From a checkpoint of a small transformer trained on Wikipedia: width 224, MLP 576 SwiGLU.
Each number is 128 + 24 x the weight over its row's rms, rounded and kept within 0 to 255. Layers, rows and columns count from 0. The size above them is the row's rms in percent of the matrix's.

# layer 2 attention value, 256x224, rms 0.0428, rows 26-56, columns 0-111
size [103 103 105 103  97 108  98 103 102  95  91  92  97  90  99  95  96  99  89 100  94 112  99  95  95 101  93 105  91  96  89]
[[138 124 130 118 154 151 122  96 193 128  97 135 131 137  98 111 108 162 179 154  88 112 134 107 127 117 139 124 137 148 107 132  76 110 140 127 197 115 173 157 109 111 159 118 152 129 129 124 116 135  99 132 133 125 157 166 124 152 177  72 114 182 109 138 138 128 116 103 112 133 145 109 143 154 117 153 164 149 145 161 144  86 165 130 183 155 139 102 101 142  78 104  96 112 119 116 147 135 145 122 167  93 130 123 124 115  67 122 105 105 107 152]
 [164 137 135  91  96 100 151 142 160 108 129 154  91 129 119 117 142 118 161 142 110 165  99 134 137 127 157 103 127 116 172 138 131  62  98 120 112 126 167 168 142 156 152 127 123 153 113 119 104 157  94 142  86 159 125 141 104 163 127 119 146 118  82 126 102 143 126 135  96 161 126  86 153 158 118 117 183 147 109 115  98 172 138  98 121 177 126 126 122 186  88  83 131 120 157 122  97 150 146 122 107 113 149 113 129  99 133 149 148 110  94 119]
 [123 120 160 117  91 168 116 169  92 125  98 142 164 160 107 135 131 119 137 112  93 108 141 118 120 134 100 144 116 131  63 128 130 105 162 131 116 125 116 147 101 122 114 143 144 122 142 159 168 174 118 126  88 145 121 139 116 124 138  97 109 158 147 116  97 108 155 134 107 173 132 143  86 159  95 110 131 113  85 157 132 133 114 121 109 140 113 169 113 116 135  90 134 123 130 151 124  65 132  83 124 135 117 107 166 113 108  97 142 141 115 122]
 [154 160 119 135 116 126 135 168 201 170  99 164 156 120 115 108 134 137 150 144 121  95 168 117  78 136 137 145 131 131 104 118 164 144 114 117 167  92 126 147 136 115 157 142 134 146 120 136 124 130 109 123 140  94 144 139 178 119 130 107 108 149 170 131 155  97 117 109 132 124 154  96 147 159 159 125 134 140 144  94 152 127 110 159 125 154 149 138 101 158 111 116 109 169  88 140  99 145 161 120 170 128 111  93  99 107 111 161  74  97 121 106]
 [121 103 129 108 117 130 140 159 148  98 128 131 110 146  77 178 103 154 143 116 138 130 107 141 131 138 159 164 169 116  87  96 117 139 146 121 177 140  92 163 138 119 146 155  97  94 113 109 144 198 127 190 148 151 140 148 124 159 121 103 133 142 108 110 122 152 151 109 132 148 120 112 113 169 143 109 107 110 124 163 144 146 140 127 166 169 123 115 138 144 160  74 116 124 123 135 134 160 130 139 170 149 128 130 175 137 142 114 161 133 142  83]
 [106 150 101 142 146 117 131 147 114 139 105 113 142 135 100  93  88 134 148 115 122 148 120 158 124 137 149 156 143 130 119 124 170  97 118 141 119 154 152 110 124 162 130 154  93 141 132 130 143  91 139  92 120 142 130 131 114 132 138  80 146 132 142 174 149  99 165 161 134 130  89 140 112 109 116 175 142 136 128 149 127 114 135  92 174  89 135 158 160 143 152 160 149 156  95 161 145 157 112 130 167  90 112 108 126 163 146 132  93 135 116 157]
 [144 144  93 135 109 103 168 127  81  80 145 107  85 126 162 125 133  95 152 114 136 119 120 137 134  79 113  97 102 147 187 155 108 120 148 139 161 105 137  90 145 130 138 126 124 113 121 109 157 173 142 107 106 115 160 120 128 132 164 163 128 139 108 146 115 112 145 106 145 107  49 131 115 127 138 130 166  91  76 103 146 145 129 144 108 105 165 175 103 139 153 100 168 117 152 104 102 160 137 110 122 130 128 141 171 129 147 144  99 109 110 119]
 [ 98 107 154 132 158 142 122 125 133 167 163 151 129 117  96 146 128  83 105 146 119 160  60 125 110 131 145 113  92 161 117 127 138 134 148 152 150 112 117 146 143 106 124 155  99  81 127 149 104 189 151  95 124 146 118 129 118  86 130 141 114 140 155 139 141 142  91 150 142 128 108  87 113  97 121 108  92 156 170 136 110 143  88 106 164 139 114 144 111 144 124 105 144 122 113 139 137 117 168 150 108  99 144 118 163  94 140 156 141 130 152  93]
 [126 159 145 131 101  93 102 136  92 155 144  99  90 131 164 156 131  99 173 126 117 163 121 148 155  96 105  67 180 146 144 119 121 129 153 124 155  89  95 142 123 134 106 150  84 128 167 138 139 102 119 128 164 120 110 103 135  88  85 144 133 156 127 148 134  97 125 137 113 141 163 102 142 120 122 116  80 150 137  82 135 141 132 106 106 129 135  94 131 104 130 155 125  99 157 133  98 133 163 166 100  92 127 107 154 148 144 124 119  90 121 111]
 [ 91 143 151 142 151 146 113 136 118 144 168 141 110 120 107 126 148 132  82 148 117  95 130 106 157  86 151 136 167 148 139 168 141 128 117 161 155 130 112 156 144 149 115 135  63 134 164 157  91 112 128  78 114 126 160 141  79 118 131 124 153 149 169 120 174 106 154 141 142 107 150 183 105  51 152 122 136 135 135 102 111 145 107 118 166 119 137 149 157 157 113 134 130 132  86 160 107 116 128 147 129 140 150 124 167 129 129 122 144 148 138 155]
 [108 126 138  96 142 130 146 121 136 123 113 140 127  88 135 144 101  96  94 149 162 125 131  76  98 134 110 144 175 112 169 110 178  96 118 137  97 154 114 121  99 123 136 127 101 122  89  97 119 169 137  96 132 149  78 112  80 106 144 142 122 142 152 193 153 119 113  93 132 150 159 158 118 139  99 157 109 115  89 122 113 158 135 137 127 106 102 131 136 134 154 178 137 159  97 141 156 100 136 105 140 115 139 118 107 126 135 123  81 124 106 115]
 [ 96 130 165 110 130 153 124 111 154 104  98 147 125 162 117  98 150  94  91 116 143  92 112 111 127 149 171 136 127 161 107 106 110 101 125 160 139  99 137 126 100 135 139 132 130 133 175 106 137 140 143 129 158 114 176  90 127 149 153  71 124 189 111 124 126 114 112 125 170 115 151 157 151  99  98 161 156 102 159 124 139 141 154  98 137 129 105  87 115 124 126  90 105  99 137 167 125 123 120 154  71 130 121  94 138  97 143 138 158 147 103 125]
 [113 127 105 120 123 118 113 124 144 108 101 140  96 135 120 125 155 160  79 150 136 108 109 127 118 120 131 121 134 135 119 141 128 126 127 135 127 116 133 139 174 112 129  98 130 132 142 104 158  95 125 102 101 123  90 173 114 121  92 147 170 136 129 139 119 122 108 115 153 167 116 131  74 114 125 153 193  78  99 125 131 141 102 123 177 124 131 112 115 151  96 100 154 127 124 144 154 158 117 164 157 133 116 145 149  85 124 143 179 104 107 123]
 [175 146 105 103 117 127 144 141 155  87 161 131  87  87  77 107 106 135 165 156 190 107 153 125 119 132 137 148 116 108 118 154 110 148 163 131 135 159 154 129 143  69 126 132 100 138 123  89 123 160 140 149 113 102 113 148 164 120 146 139  82 151  94 139 139  81 103 136 140 115  93 103 153 154 134  94 124 138 137 115 122 161 112 119  92 118 124 131 127 160 112  97  96 144 108 141 123 114 121  97  94 145 154 127  88 123 129 124 120 112 159 139]
 [120 123 132 177 137 109  96 150 110 136 153  94 100 112 122 161  75 119 118 147 160  75 177 138 110 110 109 158 126 115 139  90 160 146 106 103 113 120 137 129 111  94 117 130 128 157  84 138 143 146 140 125 141 140 126 133 153 145 142 178 118 128 135 133 132 134 147  87 120  82 165 124 136 159 130 114 117 143  99  60  94 171 130 135 101 121 136 130 137 138 121 155 115 111  83 111 107 129 103 125 147 139 110 112 121 139 160 147 112 127 111 121]
 [134 174 167 130 109  72 160 140 149 140 109 127 124 115 128 151 169 126 148 125 117  71 131 158 112 122 118 142 125  91 124 124  88 134 112 114 121 137 178 166 125 129 117 109 119 148 134  82 135 140 105 120 140 136  94 155 143 123 161 142 180 130 138 102 102 182 147 120 163 144 123 140 154 148 153  77 129 133  86 139  78 184 145 134 139 124 137 114 147 149  90 102 112 118 138 165 137 125 116 128  94 172 132 134 118 150 134 111 120 154 103 117]
 [106 127 156 166 112 123 119 122 149 140 143 121 108 116 124 175 132 109 135 121 105 122 102  83 130  63 105 120 104 107 170 132  83 128 107 140 171 163  87  97 156 127 154 122 113 108  94 152 114 150 164  94 110 132  91 142 127 144  97 140 123 155 108 115 106  87 123 120 166 103 147 151 101  92 157 105 130  82 132  98 129 141 104  95 108 128 142 127 135 110 125 105  94 101 142  84  76 117 100 131 142 146 110  88 107 105 118 121  95 108 114 122]
 [166 123 107  80 128 176 129 170 153 138 149 124 103 117 103 190 127  86 142  70 118 122 148 117 157 103 113 186 139 155 107 116 125 136 157 116 141 141 121 144 135 135 125 131 110 134 117 141 128 142 148 121 150 136  93 127 120 109  70 132 149 146 103 133 126 101 157 142 163 109 147 113 157 145 121  99  84 153 164 170 137 132 137 143 159 109 120 147 142 110 150 130  66 127 116 132 152 154  89  69 100 126 128 105 112 107 117 135 120 109 114 102]
 [145 154  88 151 110  96 156 122 120 134 133 139 137 136 108 100 124  90 150 117 134 171 123 148  85 129 111  97 108 136 123 152 146 151 151 142 140 106  77 107 131  79 153 110 115 107  78 110 125 117 180 131 123 119 149 108 161 129 154 170  97 122 142 175 147 124 135  98  97  99  88  97 136 143 139 122 143 133 115 136 127 157 152 150 107 131 143 149 102 128  99 115 104 128 150 120 129 102 140  98 103  95 134  90 107 126 117 153 104  92 150 125]
 [127 150 122 141 161 102  94 155  70 179 159 122 119 137 112 139 131 115 123 130  98 133 133 141 109 142 156 134 135 113 104 133 100 113 142 146 123 132 124 142 133 116 149 168 126 125 155 108 138 130 117 107  65 130 136 110 166 105 180 143 147 118 137 125 134  90  94 139 104 129  99 170 121 129 136 107 155 151 157 161 131 131 109 148 152 104 146 141 170 121 106 115  99 148 152 108 112 107 111 139 133 124 105 137 109 134 111 116 169 150 146 190]
 [114 124 138 120 143 149 111 103 102  60 129 149  86 131 117  91 112  96 153 113 160 127 114 121 114  97 128 144 105 131 123 110 110 142 176 143 116 115 147 148 112 141 117 125 105 158 129 118 124  93 142 143 112  95 158  91 126 133 115  97 127 127 121 127 136 110 127 133 153 114 147 134 124 138 110  99 102 143 100  92 114 154 114 115  95  98 140 108 129 117 119 167 149 106 110 125 106  98 123 117 142 145 155 149 197 161 165 121  91  74 110  97]
 [ 89 142 117 136 166  94 145 151 124 128 127 130 122 103 111 108  81 123 146 120 111 155  82 127 129 134 147 105  81 134 160 155 149  93 141 132 119 139 158 122 120 114 120 141  92 178 164 105  85 122 132  92 128 117 168 144 112  94 180 158 146  95 123 124 146  86 104  97 125 140 128 175 163 145 103 141 126 165 172 104 147 131 128 125  93 133 110 126  79 128  80 127 135  89 105 104 165 123 113  94 122 120 119 165 114 103 160 158 108 110 138 118]
 [121  85 113 145 118 113 140  88 155  99 130 121 164 179 113 107 108 112  86 173 174 119 135 107 105 126 137 125 157 109 159 115 164  99 132 143 132 139 102  73 118 137 128 105 156 155 143 100 158  92 140 108  97 104 184  90 151 107 122  96 107 133 128 164 165 125 108 131 125 101 131 164 151  96 113 132 115  95  86 136 135 119 153  88 113 130 109 112 130 101 103 116 107 103 128  96 144  86  94 134 151 131 118 146 154 118  98 166 117 101  97 166]
 [140 154 109 110 111 129 124 150 120 158 105 141 130 110 157  99 149 137 151 144 136 153 100 165 117  98 108 137 169 143 114 145 103 138 150 144 121 127 137  96 154 128 120 126  87  89 158 196 154 144 138 168 112 153 117 102 125 170 112 153 100 139 156 104 104 120 171 172 124 123  96 108 117 108 133 127  91  94 148 162 119 146  90  82 134 152 136 126 171 151 132  67 145 110 133 126  77  90  98 124 104 135 116 131 142 136 151 140 140 110 139 116]
 [160 104 130  84 149 137 115 126  84 129 147 115 131 152 116  86 132 147 134 100 121 106 140 164 121 106 141 138 170 163 104 123 129 108 140 142 139 128 134 138  93 137 124 112 135 144 146  98 114 140 105 134 114 152 130 143 137 107 121 140 148 182 177 115 137 145 171 130 146 116 124 110 109 120 101 151  69 139 129 190 138 148 121 101 153 172  65 135 162 112 187 135 173 143 121 119 181 114 147 129 114 122 133 138 161 117 161 127 144 128 101 123]
 [119 116 149 143 139  76 126 147 119 134 109 166 146 152 139 120 102 147 111 146 158 135  83 137 141 143 117 115 107 130 136 166 152 138  73 118 116 170 101 168 116 156 109 147 135 164 103 163  93 110 119  64 162 116 107 153 126 139 137 131 135 116 137 165 123 168 117 124 173 117 148 124 151 143 134 106 185 114 145 125  99 164 105 105 114 110 116 151 119 149 143 115 135 136 135 161 161 139  76 161 136 130 118 120  82 162 162 126  91 155 129 153]
 [ 99 128  75 126  98 145 138  90 140 111 100 152  85 122 109  78 102 136 129 163 156  89 133 139 146 111 124 161 117 116 164 147 114 150 136  92 159  98 107 132 166 136 160 149 111  97 149 139 156 176 126 145 108 129  88 151 134 184 111 166  89 142 135 132 129 135 114 160 155 128  97 174 149 130 145 167 119  94 143 130 134  87 129 130 125 105 116 121 114 164 149 142 150  94 134 108 110 151 121 119 101 123 143 123 115 112 116 109 126 169 146 142]
 [125 142 104 158 103 162 121 156 155 137 109 119 128  98 151 146 136 178 100  77 174 172 124 151 124 128 121 167 121 133 152 149 150  82 164 118 137 140 173 123 119 102 159 107 162 149 107  97 129 105 108  98 159 104 179 146 136 118 143 116 142 101 133 112 107 105 165 100 148  98 124 112 131 139 136  96 142 151 165 119 109 127 135 165 138 154 139 145 143 168 103  92 106 162 108 111 120 152 101 116 153 141 143 172 117 147 153  90 105 142 137  86]
 [ 94 116 135 129 131 116 134 123 108 196 144 143 154 174 117 127 161 158 119 136 115 135 141 145 162 142 129 105 129 148 142 145 124 148  81 132  95 136 142 143 129 159 147 112 111 107 130 159 177 116  86 150 144 159 129 172 104 163 118 142 128  91 155  75 126 122 109 162 111 158 106 158  95 103 150 122 171 113 131 137 135 139 141 118 157 132 127 148 120 109 140  89 158 141 148 134 115 111 155 112 143 153 130  76 169 100  93 157 128 170 118 104]
 [138 132 150 144 125  82 150 117 128 146 159 138 113 164  82 123 147 129 161  67 132 170 169 162 100 120 133 123 111 136 121 120 149 114 106  98 132 147 123 142 137 152 126 131 118 201 142 134 118 133 150 124 123 141 121 144 134 100 127 160  97 109 125 128 166 110 113 111 109 134 116 104 124 136 142 136 201 101  75 121 138 140 159 140 118 120 149 175  99 157 126 135  74 116 113 160 130 155 115 116 152 128 103 131 102  96 100 108 118 102 111 204]
 [ 97 101 129 117  87 112  90 154 115 162 140 143 107 107 106  94  81 146 148 116 115 108 135 116 155  95  90 154 140 143 158 182  68 115 102  99 116 123 153 120 120 123 162 113 140 137 126 160 133 161 147 108 131 179 135 112 108 134 107 115 131 148  97 159 113 105 129 124 107 113 125 136  97 104 156 121 129 132 118 136 129 147 139 108 138 158 139 151 116 123 118 106  93 112  82 102 134 147  86  98 142 112 122 118 167 110 115 137 135 123 129 183]]
# layer 2 attention output (transposed), 256x224, rms 0.0532, rows 26-56, columns 0-111
size [103 105 109 103  97 107 101 102 102  97  94  94  98  95 100  99  97 101  95 103  99 109  99  98  97 103  99 105  94  98  93]
[[135 134 111 142 114 142 197 142  82 119 100 151 148 155 108 139 104 111 115  95 168 135 101 125 133 129 156 139 161 126 135 143 166 119 139 123 102  88 126 110 107 126 124 135 107 118 118 124 142 123  72 124 109 170 133 123 151 132 119 134 107 163 101 118 116 156 155 178 101 151 153 110 120 145 101 139 134 125 134 132 128 140 104 120  95 136 142 177 103 170 188  90  96 173 152 116 138 117 132 145 153 129  99 156 136  93 163 143 130 109  99 136]
 [163 130 156 118 103 156 123 132  83  86  80 143 120 125 140 159 128 130 153 133 171  99 128 116 135  95  86 138 106 112 148  91 125 123 148 144 111 101  82 116 115 121 119 106 100  94 157  98 104 132 151 100 123 166 104 141 133 140 134 145 101 156 143 156 136 131 163 127 113 127 136 137 158 112 118 140 131 107 114  74 127 121 145 116  74 110 114 172  86 122 132 131 142 170 101 107 125 131 155 105 138 106 101 143 111 127 187 157 141 155 105 133]
 [121 125 142 148 107 138 160 159 118 145 108 159 107 139  83 135 154 177 106 145 155 104 120 139 139 131 113 153 133 157 104  98 166 149 144 100 154 171 147 130 134 117 127 130 108 103  92 149 161 146  98 107 157 128 183 163 143 107  99 139 114 179 108 139 158 158 115 152 150 149 122  96 144 127 141 137 100 154 115 148 146 123 160 151 137 134 124 145 136 113 164 178 100 130 127 107 124 126 177 119 120 144 135 161 100 123 116 123 140  67 158 144]
 [110 114 101 147 110 107 118 132 111 133 167 102 121 158  77 114 112 102 146  94 133 137  97 102  91 142 168 160 163 150 183 101 139  95 131 112  91 111  99  77  79  99 128 160 172 132 123 129 141 118 136 128 123 118 122 130 107 139 162 114 158 113  65 153 156 150 143 149 124 143 142 114  74 114 131 146 116 107 154 127 112 104 104 105  91 145  85 183  97 111 114  68 148 141 160  98 153 121 150 143 113 160 131 175 143 123 138 149 149 109 111 162]
 [134 146  99 132 116 143 138 153 108 163  48 140  96 145  79 137 164 108 155 149 166 113 139 161 163 117 117 134 103 140 117 104 141 112 109 122 160 130 128 132 136  97 137 113 148 113 115  96 145  94 146 150 140 159 148 127 150 143 148 160 140 153 137 122 148 171 153 161 136 109 151  84 114 112 102 106 123 100 109 122 103  91 117 164 105  93 155 154 106  94 139 142 174 131 122 102 108 124 162 106 127 139 122 145  87 105 138  95 128 123 160 192]
 [173 111 122  85  91  67  95 114 131 125 142 138 111 140 122 153 187 156 142 106 143 100 106 100 131 124 182 129 109 146 144 132 122 113 149 179 110 171 153 112 154 134 148 114 177 138 163 157  93 116 127 157  99 136 157 124 132 155 130 103 138 119 146 127 106 151 141 154 148 135 127 129 131 149 134 159 104 122 121 117  84 135 108 114 143 108  88 111 133 132 145 107 111 137 189 107 117 134 132 101 123  73  81 106 142  95 118  98 177 167 175  78]
 [175 147 158  98 114  73  85 149 115 134 135 153  91 131 150 147 135 157 105 138 122 140 102 151 157 121 125  88 132  71 105 111  99 153 126 119 128 110 123 150 150 140 132 133 145 112 149 100  96 188 109 127  93  94 147 155 147 119 107 146 157 144 151 103 131 131 107 132 124 127 123 114 138 130 171 102 118 127  72 145  90 108 157 111 124 102 141 106 135 101 114 145 117  97 115 126 159 133 131 156 124 111 161 139 129  86 154 125 155 163 148  84]
 [127 135 155 139 152 191 148 145 102 144  95  72 117 127 118 138  87 150 191 125 125 121 154 164 128 157 121 167 145 104 135 147 136 124 108 142 147 131 121 149 129 130 123 130 147 115 163 114 123 115 159 153 122 159  74  86 124 136 135 159 158 100 173 144 118 126 150 140 117 136 144 127  88 115  66 127 151 124 125 127 149 163 131 156  90 114 138 113 136 115 127 173 120 102 107  95 153 110 137 134 160 110 135 147 131 138 100  62  94 133 123 158]
 [142 118 124 140 142 124 101 112 133 139 113 124 122  81 112 121 107 152 163 106 116 139 157  91 161 103  90 134 129 113 157 103 134 120 113 117 110 154 150 132 124 104  65  81 142 172 102 139 115 139 104 152 157 128 122 131 131 153 122 135 148  89 106 163 100 148 116 116 126 122 126 131 111 109 160 126 169  80 118 127 140 158 145 102 106 124 102 114 130 103 137 163 129 160  86 123 138 119 130 136 149 116 140  79 126 153 138 152 123 166 125 103]
 [128  78 133 107 180 145 106 117 149 148 135 145 145 142 144 131 159 151 175 115 111 148 138 129 141 151 124 115 126 118 137 132 127 118 123 131 136 185 169 158 128 134 136 118 154 121 165 140 132 154 122 158 137 136 172 125 112 121 162 178 142 119 125 159 163 121 116 156 111  91 103 130 169 127 114 152 140 125 131 111 122 121 121 118 140 113 145  70 109 116 130  88 127 144 139 110 143 136 149 116 155 135  98 104 167 154 101 115 108 153 161 117]
 [107 139 152 165 142  68 154  94 107 131 130  83  97 131 159 145 145 132 157 144 144  91  98 102  92 173 110 157 103 131  97 153 140 138 129  78 133 145 118 132 116 103 133 159 125 159 132  99 132 106 157 115  93 147 138 133 112 110 104 123 134 106 132 118 124 153 139 107 118 150 170 138 141 151 148  98 149 138 133  99 135 160 168 119 159  73  94 156 115 137  88  98 111 107  92 116 100 138 101 121 117 143 129 114 122 123 115 170 102 155 167 101]
 [139 141 162 139 169 177 157 119 122  73 101 123 137 106 120 124 115 154 163 122 160 149 162 137 123 151 129 117 140 162 137 152 137 115 102 131 147  99 145 119 116 146  95 102 136 150 156  75 127 108 121 116 108 165 114  99 136  88 161 126 160 144  82 166 128 196 106 132  83 129 160 159 113 136 112 131 139 152 132 121 146 141  90 109 115 161 152 119  85 129 155 150 134 139 106 146 131 128 116 145 146 111 120 136 152 125 131 102 116 136  97 159]
 [147 131 108 107 156  94 135 155 121 120 126 129 159 119 146 134 114 117 135 122  98 120 145 165 147 181 136 131  97 113 171 157  88 124 101 154  91 104 139 158 139 130 146 144 124 145 166 137 135 186 156  84 144 165 131  99 136 126 147 112 153 144 134 128 126 111 141 154 146 129  89 106 166 112  97 122  82 106 135 135 156 100 102 192 118 147 150  90 151 129 125  97 120  95 126 113 109  78 161 127 133 168 116 131 133 149  92 123 119  95 124 155]
 [139 112 101 104 143  99  95 125 121 129 158 113 134 132 150 109 107 106 106 126  85 106 103 164 146 117 117 115 171  92 114 132 150 121 140 119 164 117 108 114 132 128 174 165 129 123 172 140 145 111 119 165 103 141 130 150  92 133  94 132 125 123 181  82 138 138 111 120  84  99 153 110  76 176 142 133 103 127 114 124  95  94 162 111 138 113 138 179  64 148  93 159 144  92 149  85  98 163 185 129 142 117 135 154 126  77 134 123 106 123 146 128]
 [140 109 105 152 122 104 108  83 154 178 135 153 128 141 130 119 110 109 152 112  91 115  91  88 114 162 123 106 143 134 136 156 147 131 146 151 122 150  99  94 169 118 115 125 163  99 113 143 127 111 129 138 131 159 135 136 127 151 155 111 116 131 158  94 152 138 115 145 138 137 134  86 127 161 119  98 146 115 132 123 132 102 116 133 174 116 138 128 102 151 116 130 145 112 138 105 116 152 133 139 107 130 137 118 119 132  99 147 118 173 185 123]
 [158  94 141 147 110 147  88 127 120 132 128 114 155 118 163 144 150 115 156 132 137 137 120 151 138 129 129 102 112 128 127 200 129 171 109 134 119 149 113 136 149 140 104 148 123  99 115  97 116 128 174 125 156 163 129 106 176 163  89 147  99 164 110 125 145 107  94 114 107  82 137 129 162 155 101 120 125 136 117 127 159  99 137 162 111 134 144 124  96 159 170 129 150 131 109 117  98 145 148  93 120 187 185 135 128 145 156 164 109 142 149 125]
 [172  90 139 133 174 124  61 168 123 154  93 102 139 134 148 118 112 147 164 121 128 151 121 124 122 128 103 137 144  66 133 125 152 151 130  89 160 119 138 132 146 137 109  79 129  93 135 132 120 164 117 127 191 124 127  88 128 113  78 170 146 131 109 140 123 154 140 105 100 105 131 115 111 119 141 120 118  88 143 108 145 103 154 124 138 111 146 102 154 118 124 133 142  96 105 123 164 134 165  88 119 137 188 121 189 128 125 124 103 138 171 118]
 [ 95 127 131 116 119 103 128 148 116 142 116 111 137 139 116  77 118 129 164 154 151 121 114 126 162 121 168 131 136 141 119 136 183 148 137 139 145 127 113 119 130  97 111 138 153 137 120 124 138  90 115 137 133 119 152 109 137 128 105 111 119 147 128 105 134 162 106 143 114 119 162 126  46 119 145 127 120 144 126 153 145 115 152 107 152 104  61 145 127 153 145 168 145 136 104 127 120 140 152 162 144 109  95 136 122  69  93  89 155 135 156 127]
 [130 169 109 118 130 116  91 126 119  98 102 108 116 142 152 148  84 105  97 141 104 140  88 167 141 145 105 138 137  94 119 100  82 126 147 137 147 122 125 113 101 120 148 160 145 146 155 110 103 125 153 167 120 128  95 127 110  98 143  95 131 107 169 106 141 149 136 123 119 142 149 153  71 149 133 117 136 141  81 138  85 119 143  90 116  79 107 154 106 141 124 123 107 130 150 142 123 123 113 131 152 103 148 181 110  77 109 151 156 161 127 122]
 [142 123  99 136 115 122 109 155 165 158 192 125 153 160 109 158 137 128  91 157 108 109  59 136 150 125 182 132 148 125 126 134 131 137 135 149 115 144 127  98  98 181 141 159 131 104 108 204 157 147 172 143 127 119 190 137 143 142 124 140 128 164 119 132 127  97 133 134 141 105 124 121 132 166 154 150  81 143 119 132 141 127 161 171 153  98 108 124 145 162 134 124 127 139 114 124 168 122 150 129 127 139 126 147 127 133 118 124 156 102 170 131]
 [154 105 124 154 151 109 164 127 134 141 118  79 120 124 139 128 133 161 113 132 103  96 168 105 122 122 135  82 146 114 116 116 108  95 112 151 180 175 183 127 189 101 100 134 164 164 151  76 122 135 105 132 133 137 112 136  92 131 112 126  92 130 177 148 105 116 116 136 120 141 143  68 171 127 100 112 133 152 106 128 135 190 137 127 145  94 148 145 103 157 138 169 131 128 159 121 141 161 114 153 130  72 109 145 127  87 109 155 119 177 152 106]
 [131 134 163 170 123 104 142 131 146  81 157  84 140 144 176 143  89 104 135 107 138  97 115 106 113 117  85 138 165 132 119 128 114 122  98 167 138 131  79 117 137 156 166 162 105 139 141 102 144 136 126 102 126 159  97  98 145 148 110 113 151  98 156  99 153 137  92 111  77 102 167 131 129 137 113 146 144 144 113 102 117 127 113  82 135 156 138 136 132 169  87 111 130 126 130 173 122 165 115 126 136 118 140 120 138 136 146 126 122 153  91  89]
 [103 132 114 145 154 128 127 126 116 137 112 124 132 133 150 165 125 137  98 141 100 143 123 137 100 120 103 151 129  89 120 133  77 109 161 122 145 121 153 112 105 159 123 133 122 132 116 138  81 169 123 109 147 141  93 137 175  91 156 105 149  98 126 122 134 145 134 165 120 153 129 135 162 166 115 132  90 121 102 109 135 140 140 120 165 100 130 150 102 141 134 117  93 137 137 118 150 111  80 138 130  88  97 126 149  85 163 159 129  84  85 130]
 [161 151 129 107 163 188 146 156 156  93  87 168 114 115 127 138 139 137 103 134 155 102 168 164 133  82 125 128  82 162 164 126 102 163 130 111 157 137 159 119 116 101 105  72 110 116 105 129 129 162 120 141 122  91 153 180 115  99 112 149 145 164 114 145 154 106  94  70 171 129 125 111  77 119  96 129 157 103  96 158 130 131 143 103 127 149 148 134 146 116 131 180 134 112 125 132 120  79 176 130 124 133 174 107 132 166 118 160 149  88 126 146]
 [129 178 142 135  94 134 127 123 155 106 142 128 103 104 123 146 171 156 137 173 160  82 137  98 156 122 149 110 113 169 123 118 144 150 127 109  73 142 147 155 127  96  94 103 125 128  84 147 139 152  87 116  91 152 148 189 173 203 107 127 111 139 124 132 146 135 160 146 161 166 144 148 142 108 154 153 122 146 127 146 149 143 119 112 146 121 107 130  99 133 149 137 125 161  92 107 109 119 112 124 132 141 117 118  86 136 115 112  84 100 158 135]
 [136 101 106 146 130 138 120  93 127  56 119 139 150 136 150 131 167 119 170  89 138 143 123  91  95 145 128 114 111 166 187 128 128 134 124 100 143 136 119 129 158 171 141 136 115  98 135 128 131 109 109 106 147 157 118  98 153 144 105 104 123 147 130 174 155 155 152 111 124 128 127 149 161 110 135 153 136 157 135  91 150 139 108  76 156 166 111 112 122 140 122 144 120 155 126 133 146  94 117  70 123 143 142 114 150 166 116 150 125 182 171  93]
 [152 125 137  89 152 128 102 159 112 121  86  78  89 174 133 159 170  76 109 115 109 126 162 152 137 126 160 130 144  61 149 157 102 133 138 132 144  92 104 107 123 137 119  88 114 101 118 133 139 124 110 150 141 111 109 146 125  99 137 157 171 151 177 111 102  81 138  85 117 133 107  96  96 139  92 130 163 129  95 141  62 133 124 112 117 122 151 149 130 132 125 103 114  77 135 127 127 130 144 134 143 144 114 121 115  91 155 134 130 118 120 130]
 [ 94 114 161 130 106 109 131  98 133 140 125 129 148 155  79  79  92 114  97 133 105 128 113 145 108 133 161 115 122 152  82 101 107 143 118 122 144 136 112 182 134 113 161 132 137 120 140  97 188  91  83 155 136  80 185 100 139 128 146 116 140 132 110 141 192 119 112 112 126 151 163  99 157 131 146 142  98 143 111 121 127 107 139 114 151 126 138 139 106 144 111 136 155 163 167 132 120 118 127 125 124 133 130 119 116 112 149 175 132 101  94 138]
 [110 110 125 148  94 197 116 188 109 122 138 161 126 110 125 137 117 145 123 121 137 145 149 181 129  94 117 123  96 114 162 124 129 151 130 148 134  98 139  96 143 155 159 142 114  73  93 122 107 121 122 174 109 141 113 103 108 139 192 137 157 153 128 154 116 128 127 123 158 129  84 127 155 110 142 108 120 110 124 128 106  91 117 156 110 149 150 122 165  96 146 108 150 144 131 109 134  74 135  97 153 120 101  99 145 148 126 113 163 122 121 129]
 [122 137  93 110  92  86  73 160 165  98 126 132 138 136 161 140 151  85 121 121 128 172  80 117 167 151  75 148 159 113 148 118 150 127 151 130 134 114  82  82 136 118 183 173 102 113 118 139  97 129 137 123 151 128 126 110 147 131  94 101 123 133 102  89 135 154 121 128 158 117  87 168 122 105 132 135  92 145 129 137 104 116 109 141 130 115 121 132  88 141 154 115 147 138 155 102 123 124 194 125 146 124 122 137 108  91 124 117 121 130 179  77]
 [183 163 123  95  96  89 112 151 170  92  81 156 112 126 133 152 107 161  94 138 167 105 115 134 111 135 127 139 120 119 122  94 123 131 130 100 136 113 115 106 165  90  94 124 137 133  68 132 103 145  77 107 101 166 141 154  89 113 119 115 121 149 127 111 152 143 125 119 163 144 129  98 139 128 108 125 126 128  63  91 100 132 150 111 152  81 146 112 103 122 160 145 128 165 111 139  97  95 109 154 107  96 123 127 155 117  98 147 136 162 171 120]]